Part of a small language model's weights: 97.2M parameters.
Each number is 500 + 50 x the weight over its row's rms, rounded and kept within 0 to 999. Layers, rows and columns count from 0. Numbers have three digits each. The size before them is the row's rms in percent of the matrix's.

# down: layer 4 MLP down (transposed), 3072x512, rms 0.17, rows 2342-2394, columns 256-383
# up: layer 4 MLP up, 3072x512, rms 0.115, rows 2343-2394, columns 256-383
down2342 098:389433589494449578466336442544521553538504429492439347642541452483399476573484475501405404510441477557542455528600652543494490528467447423450476430545444481492508488521549589522466484482521552478487487543524414465554570484559470589514455535512476598515481427506480452404466459549606569476422450454495505441498540554473413513504555543566535427619568502497501508471512590543478576513481
up2343 105:482438585507456550481511469487518488508432519444491521367503631523470520528600423507452552489516411520516403495415545462563489374545497432516495430485517474540499462541405475479455562414529570446549543552444501508520508566458450565553487544504469518589520488531503536551528518425471450545506416549456466561608412481575487518443557491555514512399559609522538512419447444544452527474611
down2343 099:536459579584504448468524502500530491451571625414441517522443458519505357544395461495533507498510578460467484560506466403476476502529432448498443486451457566535580479458573529526529496571511407451505425498588473450405526530516501464547599543518547584533526509543469455525499496541530525467477552454486464460535510617496462487457476524507459552447490527426548474489546450594466457501439
up2344 101:428490586442529441473542496567526528482474424491555439556545417502518549502395411555469414482504558406519459469513373416488520432513599552515533432501528521572588544448499589530496516518545475509489486527486549480499491479395499529525498515434499515551528486514480504482444453499626460470579437535497539524533479550556499485451556465538369493532525545525511546520588429560440477535506
down2344 099:515597494521410377525467602401537458546431488512529520572505428454517513502453486510371498530499548444561504580522474516496533460476483592512481495496537439445402493510472567527554505508476499574452472488530595447416476427476456531533503468469564560474391508430524569478468408505418462507444450568525591476471573441556628574543472478440593518439558516538471455443515512538462549532571
up2345 093:511520434508457468478572476431453473513502559436415521594549438529521518431434487552479516528473529574513566523507537511427552502542529491530440553455488528517622457479553545477508589520421501515480540469459595494528482476586494491521490490531529505493598522463473480480513447451427518453425577489431506486505495534577412435389496538499474402422519516678434451628514462538486464514584
down2345 098:501547566624534533398448521562476484445497477512551454400534475515413556581489491412488529549492422478515493425540565529524562572466485471522519523504544587548511535453524502474565524491528553479509444462491580454521547504501610365527569496586565578545535524483358399479474492535537502513514464520473537428463446483554525427513440356568506414475434394395535616505451472444517559564467
up2346 085:534501528469469426549407418451456458470549518481491427552589487419445521450478571581605420419500408485444447417533434542559529577447536447446442526576443417518455483474493439437501528449578465437489559451475477521504542599472411516497469406533461444497483575518537527572568474477543513508587475465469423384519475492454503441481489477547437493558568451587534521523541479555469440516456
down2346 089:452471547488388453501534558540609473522421613442496490515666537452528449553548497489512499464531491543502486423475463555426585482540490437484515567497436464523538413545506478453445502461505469400539528511568558522548528580483553538456498464500536447502501522529479509517527484468458464502572477499470561466609494441496550485497496463538536588595549530526508540511434468402489470501499
up2347 106:487440472380426521467573447434436442478461478495498584583489447498576427423471544467554561581465560517515561415515438567478415492533547515459499402602494538567499433549572501415569499576410502459372535510458491490481464512479522594447562486568458472469420521557520571522464511470553518521506448536527571529498537432398466479416381476587486452455495466498499495483527497508464375378498
down2347 102:542508482615496454597440464431512500576561511562497355533557431514472547530555593496517439542588474477583528506524469539508493474451555493618499503408491396441516587394542509549464460533513494477511504483503532491396566545452466595485451574477449578594544481502516443528500521447543468563424425437473516491493461513477603503570490506548454531517407491489516413551523445522496578559478
up2348 086:497522518544543499448564412523502539539447513419517578536460545546478509441484496516553446481537574493518441431555550506506421562478570513398443449466552475442558440591482494516503465546570517500500464595555525424506500475433525454463508454497558538547506470491542558527461563502531602564565631573550549499406563459498476474505528506530543547508521432514538562499425451400505522510594
down2348 096:550479478522427550513514523553537532549492564474452517475464497507477498525487557454474498417413553470482546539569549458497543545559490531472413527409489549445477495488473478531530511476487489540459498420435579534588530594495545530517440577553423606463523563487521443504436533529602570449572555476489478458453458529485566402484445493463437482536671580520470592356497469479469458550514
up2349 095:587539429550499534439483565575429554680461480477469457543444501441534503513447525500510462438586444521492445526560521509464436458419489427361450602510613347529467455599535490476449450495536521566449461508460516510493457501520546509520524521452621487503443454541470569464508435468546512457495568560559475552467503562472474553444464491538515560516478457422446487508519514581497426480448
down2349 099:517518551467435502595464434475571528505542581512543516477496555512432555536504544554598563531556445491450505532491356442588474616527424456506533440571427473465521475564509487519532575462488463539577541462498494433464564598535503477532505500440497519477513483379472427464495518450503571502528450481424446541474530492487435485577506645471584476489497470550497590553471454475516507488516
up2350 086:497411449451560486519520549527524429520488515548442435512529462466473513493400535536444535466553512542499376512582436478522566517545541435491543534526444524435408371496571490502464508413583464546461533498513507496498477506489465487451439458533473462477505459615460582594469521424495513479512525494503502414493465490526524555527425449543533528465525406545488508515498467526522464473525
down2350 091:471452471464525469604481538554605495522459462539469487605497503494497470547522471477409594468580496476471468515482436472516582538488558565520517494437472552425458468504589492497515453489496477595419572349537549416486552539453458667425528537516524505482558491448494482551483518557467549495505467436589530453534449519448578601445504475561535564489505454492503501472466400621490555524586
up2351 110:538532492419493464423411490518566506502487539589469625550560519511528426468489592510561503425403552499453438539479481475556502569460559467526555516472443458522442523568526481419488476612498580461467477540499463488457426525538434612561590551537576492518448484520523540444502458497502495516634503447558545628565449496600546524551439536559479583526533531561485508551498465520412453527448
down2351 101:537482539469549509571566583644567598565488421451531545488439472495479462455533547488512406427516506496499498491470556486508604455510535595530406551593481517478515513550435595495496452464580438480454522484532405487583609476474561494558476549570541514482501563494608450524536567521604424550441500594535507533506528434349499536489531506475589447437516585551565514497518480448570574409512
up2352 080:462519482402414551486483499478554517468438537519560465403533441476556560542454539472421482503449489580523503527476533570544508538422527443520533536493530497484490505533512520514422493464595530537547576451448560508552517485450405600491398523548543448506505476498426483516560561492448492460468473488582483467629484477505524529587467441487539495458547437470479490501512437585554574597565
down2352 083:415440528480532495496529532449589479506408500465464414481547369454595477501520476515530498483525492525424464462397513450540503550490496472425497553568521529480415523493478515369496530475436558574474455553386503528511542506484468482511467476516535523491500449521502477520555485487464468532392514494386406487532533483555586373434585453495396478543528503532417524521532486639522525514508
up2353 102:564471465432428564606546507589448590472506478585409543524525467598484462507512485505408528516501498451485512545498485531518486457457503488441423566546539467450574528558479452477542401489510469494512484504435488556521491465466456545499536505468523438465475490532542596540451509488398456455474479586406542455504545591559456448507488472584529495444505490464510500501479450535476451492534
down2353 107:569458422513425515668507449602453661559504602485567472564473530486547529545423447460400544561534447412518471461433453448475583530480442477475462454442532504512545466542493519547460491499481561522446535534515558536572546533429550518509505446541572457489534501466468551484513491566505496484441528489481505509556521518524486481513473522502553488507509488507517631463502506478415499547569
up2354 087:495482496688516395406512508482446494448480505529560520396469548458624575508470491451572473462451528493489469489396445485483548418509608485462480470532628481552499479473539506569619536514474431521500522527462544493521485502514533472487563636554419523612386551539481522468481489525508535531548443473535525498530450482475400508536580507539518488536616468478518439446468543525438601581531
down2354 094:569425575465462515537535569426513492543514580522571505527435500521460425520477514547467451467554472482513519507458537547428452587451503631449532461530519526471494533468500503496483492471488532546525513461516484504498491492534580501393419607345466583590451486506434445537561537530497510444494461550537592495545503502520460458567506483528544492498553551553531570393519535521569478562551
up2355 088:463545519549457466465474468449472544485408484557414543458455444485506520574499497432528527566475533512518513516544559490506585514526463415520568398456495535474476644573572497430407563585489483450457420399608511516431526508527537475486537550488511550581570493464421445504439493476507446459429528520515472452534494478555464460542489519472498499521450649467497572429596386520523518482524
down2355 092:517500458551408523543481503545551563484487545493555548498527464395514505513563533531465561562423504420422583437524471525500477464506462581471397469573423521464512512509326503499507507444458497561483506452581436504512522582503489431498429520510568470460486493577514455404626471402445508449519498588477419513551521471495582490535482456444566458466523453569572507528486530449465594478537
up2356 098:397518465567498517457463544454441547470486496585449494482611570437533534540513466427431477592493483383541434524357455428585533531497495514530571479546537533529507492496520451535500527620577577550466496434416484582541562606489478511517510524423535457526593565512506530486441439533465548449465505541504480486521446472576534492451580534501453428617502531458432489469487424506462516488442
down2356 094:481518503503488446527551475516525526487504427512424529456558459573591535518513571427475500595545485494495450468538513549535525363548512490458505519536451504590396601425523524456448482464479518540431495490516490487453482457514563408505525576447537516450460545520455419431595551565516554450452418531538451425576457412394439467537517470410475461576475496498518423458532558441518491520445
up2357 130:492444509501555537566493574478511461403487491542416556521442504514472514475538477522518479517536462528479618467559564502483470537522473492477410498511432472543474379485438501452455521511456506441518512464504517579466558524566577440573548511555477518432460491504478461517440451441516534523611511480472397475448565485448518385462490456444494526532421498490580559433554540549470447509565
down2357 115:494438556511559510460534484434489453543480567559487455531480426419459497483468544530557478529475383489513486575492506542523481487457480478469454457514500556578506505562461469438450531516510624562456604405579462512604503430563478509437479429500484505460624579491551575603441487452481492533456594518474515501471499483419420576479518491422497526378452518436539597496472464529497524522439
up2358 127:494588482426444463510483516458456503497510501422552450473498524380441544571452386426588480504569503454506560425503553431515484572521523579472536489460555501589644518448538571473567530469537514565463557544395404555539503506418421487633605550467522508571602517522528520466517485486543467463385489544545455586551475537479488477624464509525502474530449504502506448532519498512471457426486
down2358 111:504423490529554377500550497530522510551469469584587525554370573559536427558566536530495547489497461508583453456514442420488527574431513532554457482420459591355535460463404497501379496569474510497536516436487480433550530439497591561455540416493494556537512476459481431568524538550451478502563396487412458549470472536423500370493506518513471495411443545547555508501454537501461503515517
up2359 087:589508518384461515458414498544478573557499553399501525497501451527433560500437461462562540467479479522565550475524454556525473471385440497389549475572557458527537468519499437518430519535486458557451500490493559478549474566409495497499497492455446409462503567532443548445523549505455465496455438489519537559544455519459541459586411510484470561452538485494569561549491519563592489522555
down2359 093:449447520492570553486454452445499558552577546577523481568520417561444491512492549522574535500565534593522494446509575469499506497345431474465575476486484505485500483529586527452387507606484497544483456472562527511536521466468545509485491511516545467475465484530371572466450453507425551554497505499454524476428554523453535420478456512560579547492524558560523537541447466492481467444597
up2360 090:490552562462444485477520623516545472502522487490508470434476459442434518526446439552488506554454454589592527549466578538497527481519489517391462492501573484497500550609498527481418543547583401512545512490500530489472439488522533475553591434469496502526534436580483477469489523514617442493446586451504500493509441608432434531422486528536541543500563499469602486501553473439487436548617
down2360 097:601573460508485488531474526501591481501604438496499509566543471425523526512519423551459568534527491506592515430453498476531518435571535530419522530544494486580416525551460471568449530467599499481521464470540434383568542442496508499598509500523475443534558502611518545556486482571560447535519512461504466551535438466447552406398509517485557471539582477347560562448528536510487480426563
up2361 111:405488545483521453495487547495505474546397506576466525471535623578434488429513458469483480457456425609466450531523484528504457542610526422441527507573490502440464509511550550505467549477540594436448536472455441520550479500500464539477418413424522437449563558488582468527534478454480387483469456468487466439581521486561460448481516520479574493506578539484380549487574466467599510470427
down2361 114:533481534463533529514439467501514442432490534592484479553487438523466567514433485467564560438458443554438513550495494427526509467463567481469410375504583541521537546582565533439483492470550514464506482465467507554579447562536424527517569435439464530505524486648535507466460449611483551439492648531539486448415605539537415522482432487489516508530503512488489507476516487491486519529501
up2362 088:467480546484563476395551521504470484491566475552589495508483501458541560480550597557574438510612421484474499520474531532582499548446609546432500529553523462587526512529502516405487397528485444525481517443535514493541475640424424543526499451442519458627456518582514475483560500509526480565528473477504515469510506540549558522503505430420549501478533457459524502574462516575477410519467
down2362 097:541542385454559466469420479511619515592564552503558481482401517480472539467568419443598501422539525505492541411584513471535488540490497445591535425447563476462507478518462545522475431490408483433475553583412520488503486506428514474417619560541499493517397510436538508455436523487516554548491462532502504476461573555480603546442570528520441484518484508505543546410484476514483534516555
up2363 080:526531468505537430490471596515512612482462467547372542559489379528437466522530468443543553460522569494534472543478613572579560478488578507502491395482490475516546495587503442508482570433460490461589544503512567466473543545493523555527554643409517433512494526502427499493544554568518476533524453381426472496454584521540466429446477559559401451490431436381557539590505466503498520568555
down2363 093:477576486477564507402536612442485477417543416504493490526574494518435436538496431523526527522647532416561514434476625546507413456458500525554529571553460418565460550561470502517512459550488479547472577373525514353547594443430572467446539485511419511472477465574586422505552521451442483544522428539517468541607573475471527466499427486446475515482459434557415545584502415489469486562531
up2364 098:553518555548527485450518573457542528369394406458446485527520441467624441543416481464423461521468513483501457441466541546460456443497500484441533534549476456508521499482537474480550566467545574434580541500495528471536479501519390449543547394532520400501536469442556400493449476521548491336532521503497423514546529473536461594504555469478519530507468479453607653392392453486553451397604
down2364 098:382527506467460471549491550538553518507488478540560491494513487574448494535455551546557436430471558477467531514514441385552456574481456504517539530453497423508420526442513547424521558521504516480483587576617570553515518536524453575531490428457495520525473512454471557546414551408459478449374459508599495559526485478511474471520492530512653579508517491504549581557596455521548487499515
up2365 095:471537472400578472485514492491512437570513473520399483474532474509478471518478519511478405480629470478522372463474492538443422449466605557479545493454610491373479495480486483480503484485582526505498443484531600420485556474534560455541513527609485517534458610530468444552478470479455509486526482544425472518508471502525488486451474440493496543493463463554427484528467517531558476439506
down2365 091:401407506540572497485532490523429585445517567474523551547527441548533509453477468487522502528481508483562541484503578500523541476477573411488449446458439466563571560486477486453387515477476576535497405543387525582468501435485502503495505521420364573465509396627543426602559475469538514510462573458514525457498445603493474452542491588461491483456485477565612466432560507538437477506509
up2366 091:430545416543458482489528466495500487506485580499443493570491528477553502499494458503514551561554517515513491451535605466518496540482489579469467529485497395520552463446451618435510544467508464679474507523487530449556588508557494437504484511514497482529450464463459561487524489475532438546572499573483501550431462530454495497447467453569412453482567567415505484509565510526519512563479
down2366 094:579466430575476488581445446493504463528491481508546466581529486552533499523509475595459465426513476522451479551534569586489603567426471349442548544503475450516510521481441480455460511499494459477489519562518552499477560499488441527431486460442442316478509439428534613587561570504538449507509438459450581497515537525533437422525464487585419471537489566508491556499544518515491486591494
up2367 095:520469450462544423582477442524658520532483485505395448452501436431474493570539498418581487433511496493516534475489457567520464480482466513602494540442486490514535485478446577484446593474494557511575550415440490544427499465633520373433489462502463467499492450387462548526461498366463439472456527470529425470435530552455498537573420427523450470480470484502607508562567476553578531460544
down2367 106:539454493456467522626539564424484494490467517488461489502489386550473451504533447401649539422600560490473489581459430477481552443548468459478564461373522525506462505532408522577419414521435502472546487524450546598487466519534498587445482410498397532427442449436576499597489428414508544456507534537516497508453540494501507496467554502465440490500395552483598510523542410433568543508471
up2368 110:482484508507493507431415516503424447537478533476550502521567566569493485436453556479484496457612497483429439406607525486433420488397485530593530421437538566424469498580543609465478401475456479461549495523526478460500551496514489490484466543467595503522458456442562454526448487546559475525470511449579510425522510409487482537446512530496501492510469530465526592317556515465549480528515
down2368 104:519446515461481460534492661481449504527471462450569558400490652518482486387489497469654522497510612450492520500469460470565502547562562495510587513520492539565475521520435496604454507546453512506512453501485462498529514392565519560494547492424533507505486496493550585454390489432527475353437436487439582540456508454538585537553520552457490485509487458507459450547451463538451494533370
up2369 092:473484514505544514520505503525453485503435551507513506465432478507532574460470491483516472533515413577519490538567517368484551572611563510533589538551449548386514484478498505514473483580529545533520525528403540521578528539470458548537513508598485518472551457504547460541425505487490518536449486447501467396495514604499513453434557525542467474575536603515549535478488618551425525489488
down2369 100:533536588484522475560429524488471458495509506576509538520502539608492519416540521513553505431500506451544456464432431539560497530456610521467409481621521526530554502506480572578417517543584500505440553552462528505536426478487484439482445494570512431577514512472561469577534592548421472543526446545486462509495553491524478499535539501530516552387547486485447439570578454495493492520545
up2370 082:528527464576504453554573447475485538400480512497476464550498496485538471453584476502536527466452629478531532487500490558504393431583562566530508552459524505509481509596475479472481391462538495545438451578448578508493504602546478526429516419447505613494510458489507513610529483435534382534536682522571597500600510400394481491538506490460535620507485491501469396485506531416519527457547
down2370 086:572489496506471640474509504439490518542531532482518476468456493462430510629505487479525530495577472562449581453502616510526530501543517552478487449541556439474478530487463549465423557490446484503463583505481439478422479496545472442504456456528541496561432474530542591566572553510477520543480467457419509394442570566502583542442562505524524589498507513502433504531472437469463544540409
up2371 090:551562469575530412453520463527453525488422601562504517509443549566483516598465531499361461560521468511466465411560474589546525524498499491481474491516476570505467486497549454506478487551522514491539493523426543453531506482498461512480617546463497496516533499536566471519473555586507429491474531534565422460551513505492470462518396509497525526517408465497513526403635482409491479588406
down2371 100:499472561621570434449505480536511488489562634518570548474481523518509475554473571611392502524518545432468535447510500544406473552516501502544427405496544522576492488526475467477448503555546501464588498540508545461503477453446495465478500536428509560574488458525521492494529428593463457427572439469595504477482479570535541413498405527476454461531557467443545585482566590464427601544485
up2372 087:526360447438475550486428440520539502443526502478459465435529492514478465550509584454516580435575366591470501471495565556421467485447441485425589508515507516481609435546587481588463458504453432488575496497536523426504520489465519430512479538474467552560450506458479480625488525527467518458508506503545549545536533467519440509470467493505524550665480491523461560539456490415550558407527
down2372 096:446464505537535486499451569535470475556439599473447529519527546503532471531543553496535556512489517517492577482501549484401571568559472522474575445472521511572447447462445442550532546508501453519507565408435502540474484482530463534468471487523619503496511525499501464602450471451443506490490478568498432560575524415544520576664531491440515541498479407477515510511419475545516500534544
up2373 086:571506541508461537494551576543512347490505486565477470482416488462554548531490470555426436559490518559532533545442547490529462499440479513505487549511499534510450446446514589524534473522572546513451543539500514542519557517503497469544444458528452432505584540518490520485436479445494480474524518526440446544524492440459486517588513482520483486511504569416550521587437512534536520561496
down2373 086:497565476552493570479582576510452513510580469557514617548516466523502543563563511508561430557481526585400512580602484515389454549496543480521550512486507492583559463556399568506456468518528465529580487544561521470484453415474508516425476570562520471444588478533601467540422552488508554444604589507527486499523547536485502582526530530441503503473532489480510472518504535553391526419491
up2374 100:483563458483534497486563577466435488565495610416435507502432402514499529478620422492532548411526523458496504443444504470480555518635551573424530520549437462487357509471469430485511548589485543513452534531468557460562504528427595481486530431494440551499477531512565444592488474511513537375538538473474543488526479513494498455519559500505458447466506456499556532453536546535490454472494
down2374 101:503514476478507452483460500525580475562605505582483433505442538509505429484496540546526584533569461551397547475528478492454524494593524505493481536476481392450508570439592462499460575450498453577610484435418557482479516561472457390444431543606550552572483548413466569424521520476516513492560521580523366582584516544471482495441485464531475488432551490558492430512446444432556398494442
up2375 097:495540475558474500479541470514402526518415487570486442553487544518520513467521504491571465536445422476592491513458452493409424487455463465522516589472538465487546473517436515517427456484508528510454530506501531409563435483488464521531481426587549503515538460446453517433465515533516448419528477524483461411471509590452547491507511531473491493504479530491525525476523601524589474483587
down2375 099:564590563414491535533454593592447533431408527467471549473541498541501408561449449451562484617482477434532471501460480467518452538490499573528466475513551526488461480625520601472510565474612444513445483561508439526525495494517520530565486428622527407463478462602462497429451416589561492457480510535443496400476499466453510452521487446456485476479510485558492533484387491444497507431532
up2376 100:474459490425514451492487469602489582442574517483500556599495431413513493440427469435444450454457473472479612507444460491409510466471556505536529479449477485510456598570512612487594531524525511561499504380475492502416555476508479428601489475515547523499323480538533530507525546414503447506516509586474467462531560469628535482516509552456513471584491500494513559476494368477617523525530
down2376 105:436479407427586456542536559543549407539500487549481525507498578407521435556419489500519500462470462525475492468399486508442410583463508531524525466450374448537496590494464493535492505518504520520564587474422493552463472422502465524510473509516521495470540433436502542489557497483548484472537498584548507503545496542486548542456534524509454489472512436464528521438502552438489485542538
up2377 093:526430469503484484321403541541454514436397500527439524461398485379501544560495418480585576457476479457503466486541522423477518522460561499447492527494471524525469410401483578444488556485588470498516479531515545542495478491510525510546548496529538464552515481533398491491462466462552504483529488527510480473615438482502471530445548428453540472484474514452518456544485541453477544524508
down2377 098:389376489514578460431510501516468602514431489460550500552523515554579425589436431504481515513497547561531540472502516489515530534421508581403518510496510600467546488511598545495473560459486510495431499552464496496566470516462514546502536358587462591659508566431489525471422437523562561471439562616454589496473514429467437511517507449523506546407459495480524443570531486550586543490508
up2378 103:460427508533534568535484457413496465399493553481522400457445603501427461425531478486529529491492469549495462437511455524480587564512532559466471483501525577391502473534474582541569515503443408514463444526419429525556472596502511453453533529535481455479510530538502466587550493409474411463484442486504426653529435460489486467542441437566566397453498417493485551469576450459558602460459
down2378 105:528388429525528506509565538467547444506448528478490528495476508614505586490545563483500491524505394565545586479467456487558589525455510540521471545494490520499393589560567530582430460483491477591532446502513524515450599516459494460561558536447485518482563581540549500493558539455489522421425481553500511633466489412419479484495486420485478408549464466560496563518460560502436449496424
up2379 107:528411452508476477400496554490516454567505501487446439543502485505465456564567488558525544532409528480486463444570502558487446567466507404447504512453567492509470499485488542501390520464453475497489533580486470458561524450467497516551481578460506461451438501500520557502441469479528508446572563375464479545488494439545462465503398538553461480549529476503575522411519584552517403427549
down2379 109:559492434598525561501441541576626477462495514498466557513508481481479573452538505597495460455530470500501541517449487420438456506514444473469458485455524496466563514436478368532500409570610476571486536586491534520590429375577587576467437480564469495468470526458537526479524480494468511463513472513457505504571522558498509480429526530408497558541475523571484511530535539535538547520508
up2380 090:569443478563409472431532480484538501449565476559502500538540447536539445401360554516548570434532468492519592488465530551498421485515542492588482540439512510419489473594438441460491523402569527557467526455444433483540507515459586474494577426429597554525541467507510463519446465432474450547565493455542448586529436437451498432416477560549428595530508434497480546470506435451512596411474
down2380 095:498467494498517544463507522534455594547500562520477466490442478451615502518598513412542582595484391478498434531400556453444422547518575545483476436548502456468457445460542524583520484561490505483558487442515494540535547464454402453490475587514526473371513479518482522542457562340528477527551510606511512520458545545382531521546524460549426624456506491519462485492496508530526463496457
up2381 095:531510509608472502468510513505431507493484546448531551547413397461445443519471478513519618475588488446491447533526515506569467380536506569529510434435482502465548497501548555422528506511498526440431474489605417474532523489446528532441497462481527545478475548480490403619528418550497442472483465537548443435511365542447513435518432592501517412469503507508475435507480496614497474507558
down2381 101:529516515600483356491474444497495481472529486496591492499529522399512448470427509485463527506410462551505533420524440508432445469586569479523562550543440448527561471489450528508417547495407427513552581515485481545493436435417545484504571511466475556588489515463476516503482481461591568500515559511541542556458465488475538517460579511503488535438398495490483477571430491422376461473643
up2382 100:482466499474552508526461588565443516524470500531430431473481514450523527525584411450506484490484429539495532439461558478465545583469571444449407529445566556557401450478489445562515422539545515575475515481436525515407438554515552469536402346528454451593497501491514583540511485499498488465486436504488437389498524471471530560544475525493572423526494383490489545507580450474555493474538
down2382 100:466590415465509491521519440495491399524484482478539448398487507457462413508566611456493496526501553453552508464434547455587542469542597478575516537490486483475417437456547472507518436454471473547529537514515505422509526567587486466456510526623540430571517412507457491460498458565488602483556516495500468505486508551574520492489532476532572529541467478531471437456462515535410400447533
up2383 097:408545618465510402511539419467545389395492600625414485517604462529475484542529591502487538472552451481414470553411492476527478400470585489463493483455572457487527450500475436488473508570453567513422431492560475504624556526494533506525440645557420505397512472475587489454453433436446484501433465484516592410424507513503546479529556524538539543577494498478505465519440495561519505529622
down2383 106:535515438523545448514510511459479507508472493508468539534477469556482450530501581536523487466561462578482567566459578543423484439509503461503470482447524507573480574476487342542535478489496535516370489474408374507555488469422493451556456576459473497500544475511546532477473435562511571549522499440580458549577499496534533534542528489497570603508399447469513502499512516521499448458477
up2384 100:475468503487475564500481468456472566451507445519474520490505487479530526479387590473414488572489552477454558456486598482351554554485523548462474599460492591575501518587559498509523524435538499471508549538583533585492505486456492473594519529495491562477483471561463529447567547593601529585555452483463479532489462587485474510464573496444482540573367549482532527488568468477486503445566
down2384 106:490514528518597518518513430388465516501500475530471544543494590456486452565563490546524379440529457507533568470530459546539549515545591498533558417472443594539505567523403507418577455501448466519472489531517481549445392533499414402639475470531446476415495482453478500459543505558518510513429467472482361495555406487390525532406594415520482508501512556497454476531479459486556436526516
up2385 086:514550426465481463525470441502437458445475410466547480568527483457490495566500492484513484465420558569510478481566608422575512525548537535554506548589437386520512532491429503477508572541455538513548472513511514494541472504437511543455505462466485450589500530438472493468386480542509484537544560577428551604553523532471448470497390571452478471575591480501519419482472614532518471516470
down2385 094:606491444529511602584471496484519570500594447524483445497485569459513555576549440461501454571443526526497567519536423459480541540445505527497502449542436418572472517485452500544451501512520496461570573563540486502494484537515473559494535461381445426464500449443476482490456568546483533447500532583440471449579522486511442525518507557470442446450541522597525485536568495565380354564454
up2386 082:464488525585464428507472501491389439489580542560477478540534569518530603430404557505444440525505491497470506532481446485494546578401447533482491496513494427579487475374499480461422480447545526487443466567615481542407471503550526530559481596451554553554438572559420509530486447528517535480469522493510492507452621484531437549512494480503502498434434500478571598554573561493514578482540
down2386 102:553486534623456539501463510485469550455513512431474460486575516490483465466379458392441413481560519418469506552467478513549476514487464514526559535554502468439540559479500480541415540445516461492460474474528489446470532519457527465552512526457533509475488511598499420496529461549502557447502409553459475484435511468492394475579465556492487496557515448467602495431546474462493561496453
up2387 097:515489517440533494526452453542461469404528461430597554602503456538483469463515460529557592564530504405426527561537489534595555463508545432458476460480457568485404555451542549481558556376455418527402413517553511518494520483566463457502454580497398508577442456534498429537519539484501487575572454556445414478449491538413587544555491512485513503440447567502562537451564531484458424435489
down2387 098:468437577544539525510541528569477478460463483402546511619467461483509569434469496560563644547521452446417489519631480523540654421602470521517517491522513489624452535433525516502513526437470535425425525505507433550550422521457438481360514492494504618531462582518414448484528459476471418505429512581517437491504439495499503583484634522534479448450472478533546622482503497425500503414597
up2388 097:411599466523520477556474467455547446436484424487453432557603447536510519475507500539498506602573450564487523521535468464521514524469507471558542437513541570462505470496400527509468473428541450472476539476555517525495505470455512531522429522485443531460531493520513515498558515428534529445503405522499520498515524510551521451485547470519447498529483457497434511452505518536563336593504
down2388 098:433502359500504528573469563428505515538500550549458539480568439451487454459541468537552476520601444499491553464530457477531511426536454488583457572532473552607625563454518539475485522506551506395535490579520426606559478515511502517441466457571548400433486469536536547505536542523424543480484509503630510540609523504543508456494565506518536587486453484578539506513523538507431471462619
up2389 108:429581528527482514583530518438580563424522453504499450516480442567478495495469460485490467476499444452522531491506429584395474506552588547497525492523486520435436457478473510495473496512537594422402558485446521549553431460508570499520467519448521535550414502451422525494463438503493516446551474511472501547433445453522501476527544406431511497470503509488405491564547469493452533439461
down2389 097:491544420519503509394518583480528544494525419457515517515520558424499533502504496476442462520483489502530512532480460560483461513509500525507570463491531501608540413447607479470446549551515503483538536475481463575477422400551535379481477501428467550505556440516569545482549451472464525478411501518552539489524470517449478462537555446457438346514433508483472480531534570570484509584526
up2390 082:516501518510419552507558576520487494540517558437467432576498475545480486475528623498453480513507496438480473531415517387551451485475525547553509520491565503566476534425550465516422511528555530538470463534496557452474513512564435496551438527470533628489524527421517446592473470560528521436574433502486556523506499546389490457461450541496458534430527525488498454506521504508463591470542
down2390 089:407509491485396484543510519524417508468468530609504591452443420469469429413533445397421531439507544545427469464473590541599535550434500484576479491612512479561386495483489499515485534459444557486417494454452501473502414429488424503428503468488553478475515478530423448465602506550508490534529478415521449502545496485562468495489521502574466527546473505527553475543554518513468509509394
up2391 115:434569507544547507426542564390584524517391525448449561391502566541461464475545433440471424497437447487562449472449479508469439495484539564510444562507403498461473508501475455537526513611502440502471465450555538560482481534540527526528581576416487556479520491564591529594442491551536563481415512411440489548514495567424458513545545501497544513545530517504577470508526437449483435493470
down2391 106:380431470563540428426435500450567537428490520487541537514444494471424414484479479510356479464522510483432468430539430538504542531444472492516566510469486567568509528518502402526440527567544515547518533517503547457462522516525557560560530452615486624426442491500481512473483532579601488521589485432533466468516379573463480545636549640480481486521580478573452497617519519550437498494586
up2392 095:518468562509568494509448524463482572438424481539492513540523498582491565528475402501429464521540464511554555336613468538497433556560437518518585581433556433507426491466558569489574509595541498513497447423533537535528582535578489483498466414571506497504490490520456439459434508504556525435454475526570526422468425448454477492470420484613541453564505496487577466512482518533418474503457
down2392 100:594527502463509560507501451518621454456442506534442541563540541585532417442413429444578542394414502424500525450523473571526443532475569434422481508535562492544500498462453546557571453545492495501496528505569600498598594569615509387440485562490464530508538474409658429414560463522511440433462516543575594480448485457594515498406510566507588528481478518540529532421528482380496490544492
up2393 108:457556556524469517424469508451538490555426597552556431475521531452467466539474608485491399523481446467525522534489514571540541474515531527458500513510481490456477492471476389557478399598539445556517551532512469509468502448560537491455478529483505445485496501465473519506506508499481447434531459419564504550492419363514476516502504508546512565374449484531504467542492461506553478392654
down2393 104:539592458556500503532517537471500528522394627491537485509480478556497581527519500540515449460464496484556522453410373477456539525535550503547553520401456431507489512536561461402500547530482516632531521516556503489480518404476475495499518533523512495520483497477558533529543527507622501486402451493568435495548597426511487479501462501502494539536473463486502541454516431539522521410471
up2394 084:605585511542451510438459422457423457562534579503562524481436541431404513557482557532396515487571460563543566563488521532493495560471552527550505531580490421522524551512553530440430609564511437483436534517536488540532401500536383474465430538418449598604502550419467602540523449448496521545556529524551609543584492517473405521559505496472558438513487503460535369400506484512457520450388
down2394 090:493408522533436563547543540502540586460434473512500536468483532533432521445515542551430473543452504509531536521431567452502475516471548494514508557486456563537406496523554387481457517487494435568476463544578513549492432562438484489476434459504428497537431502584516509474398488486473541484492557578429472366474509489457460521526529533552524513513534499372513519433477464494511446530471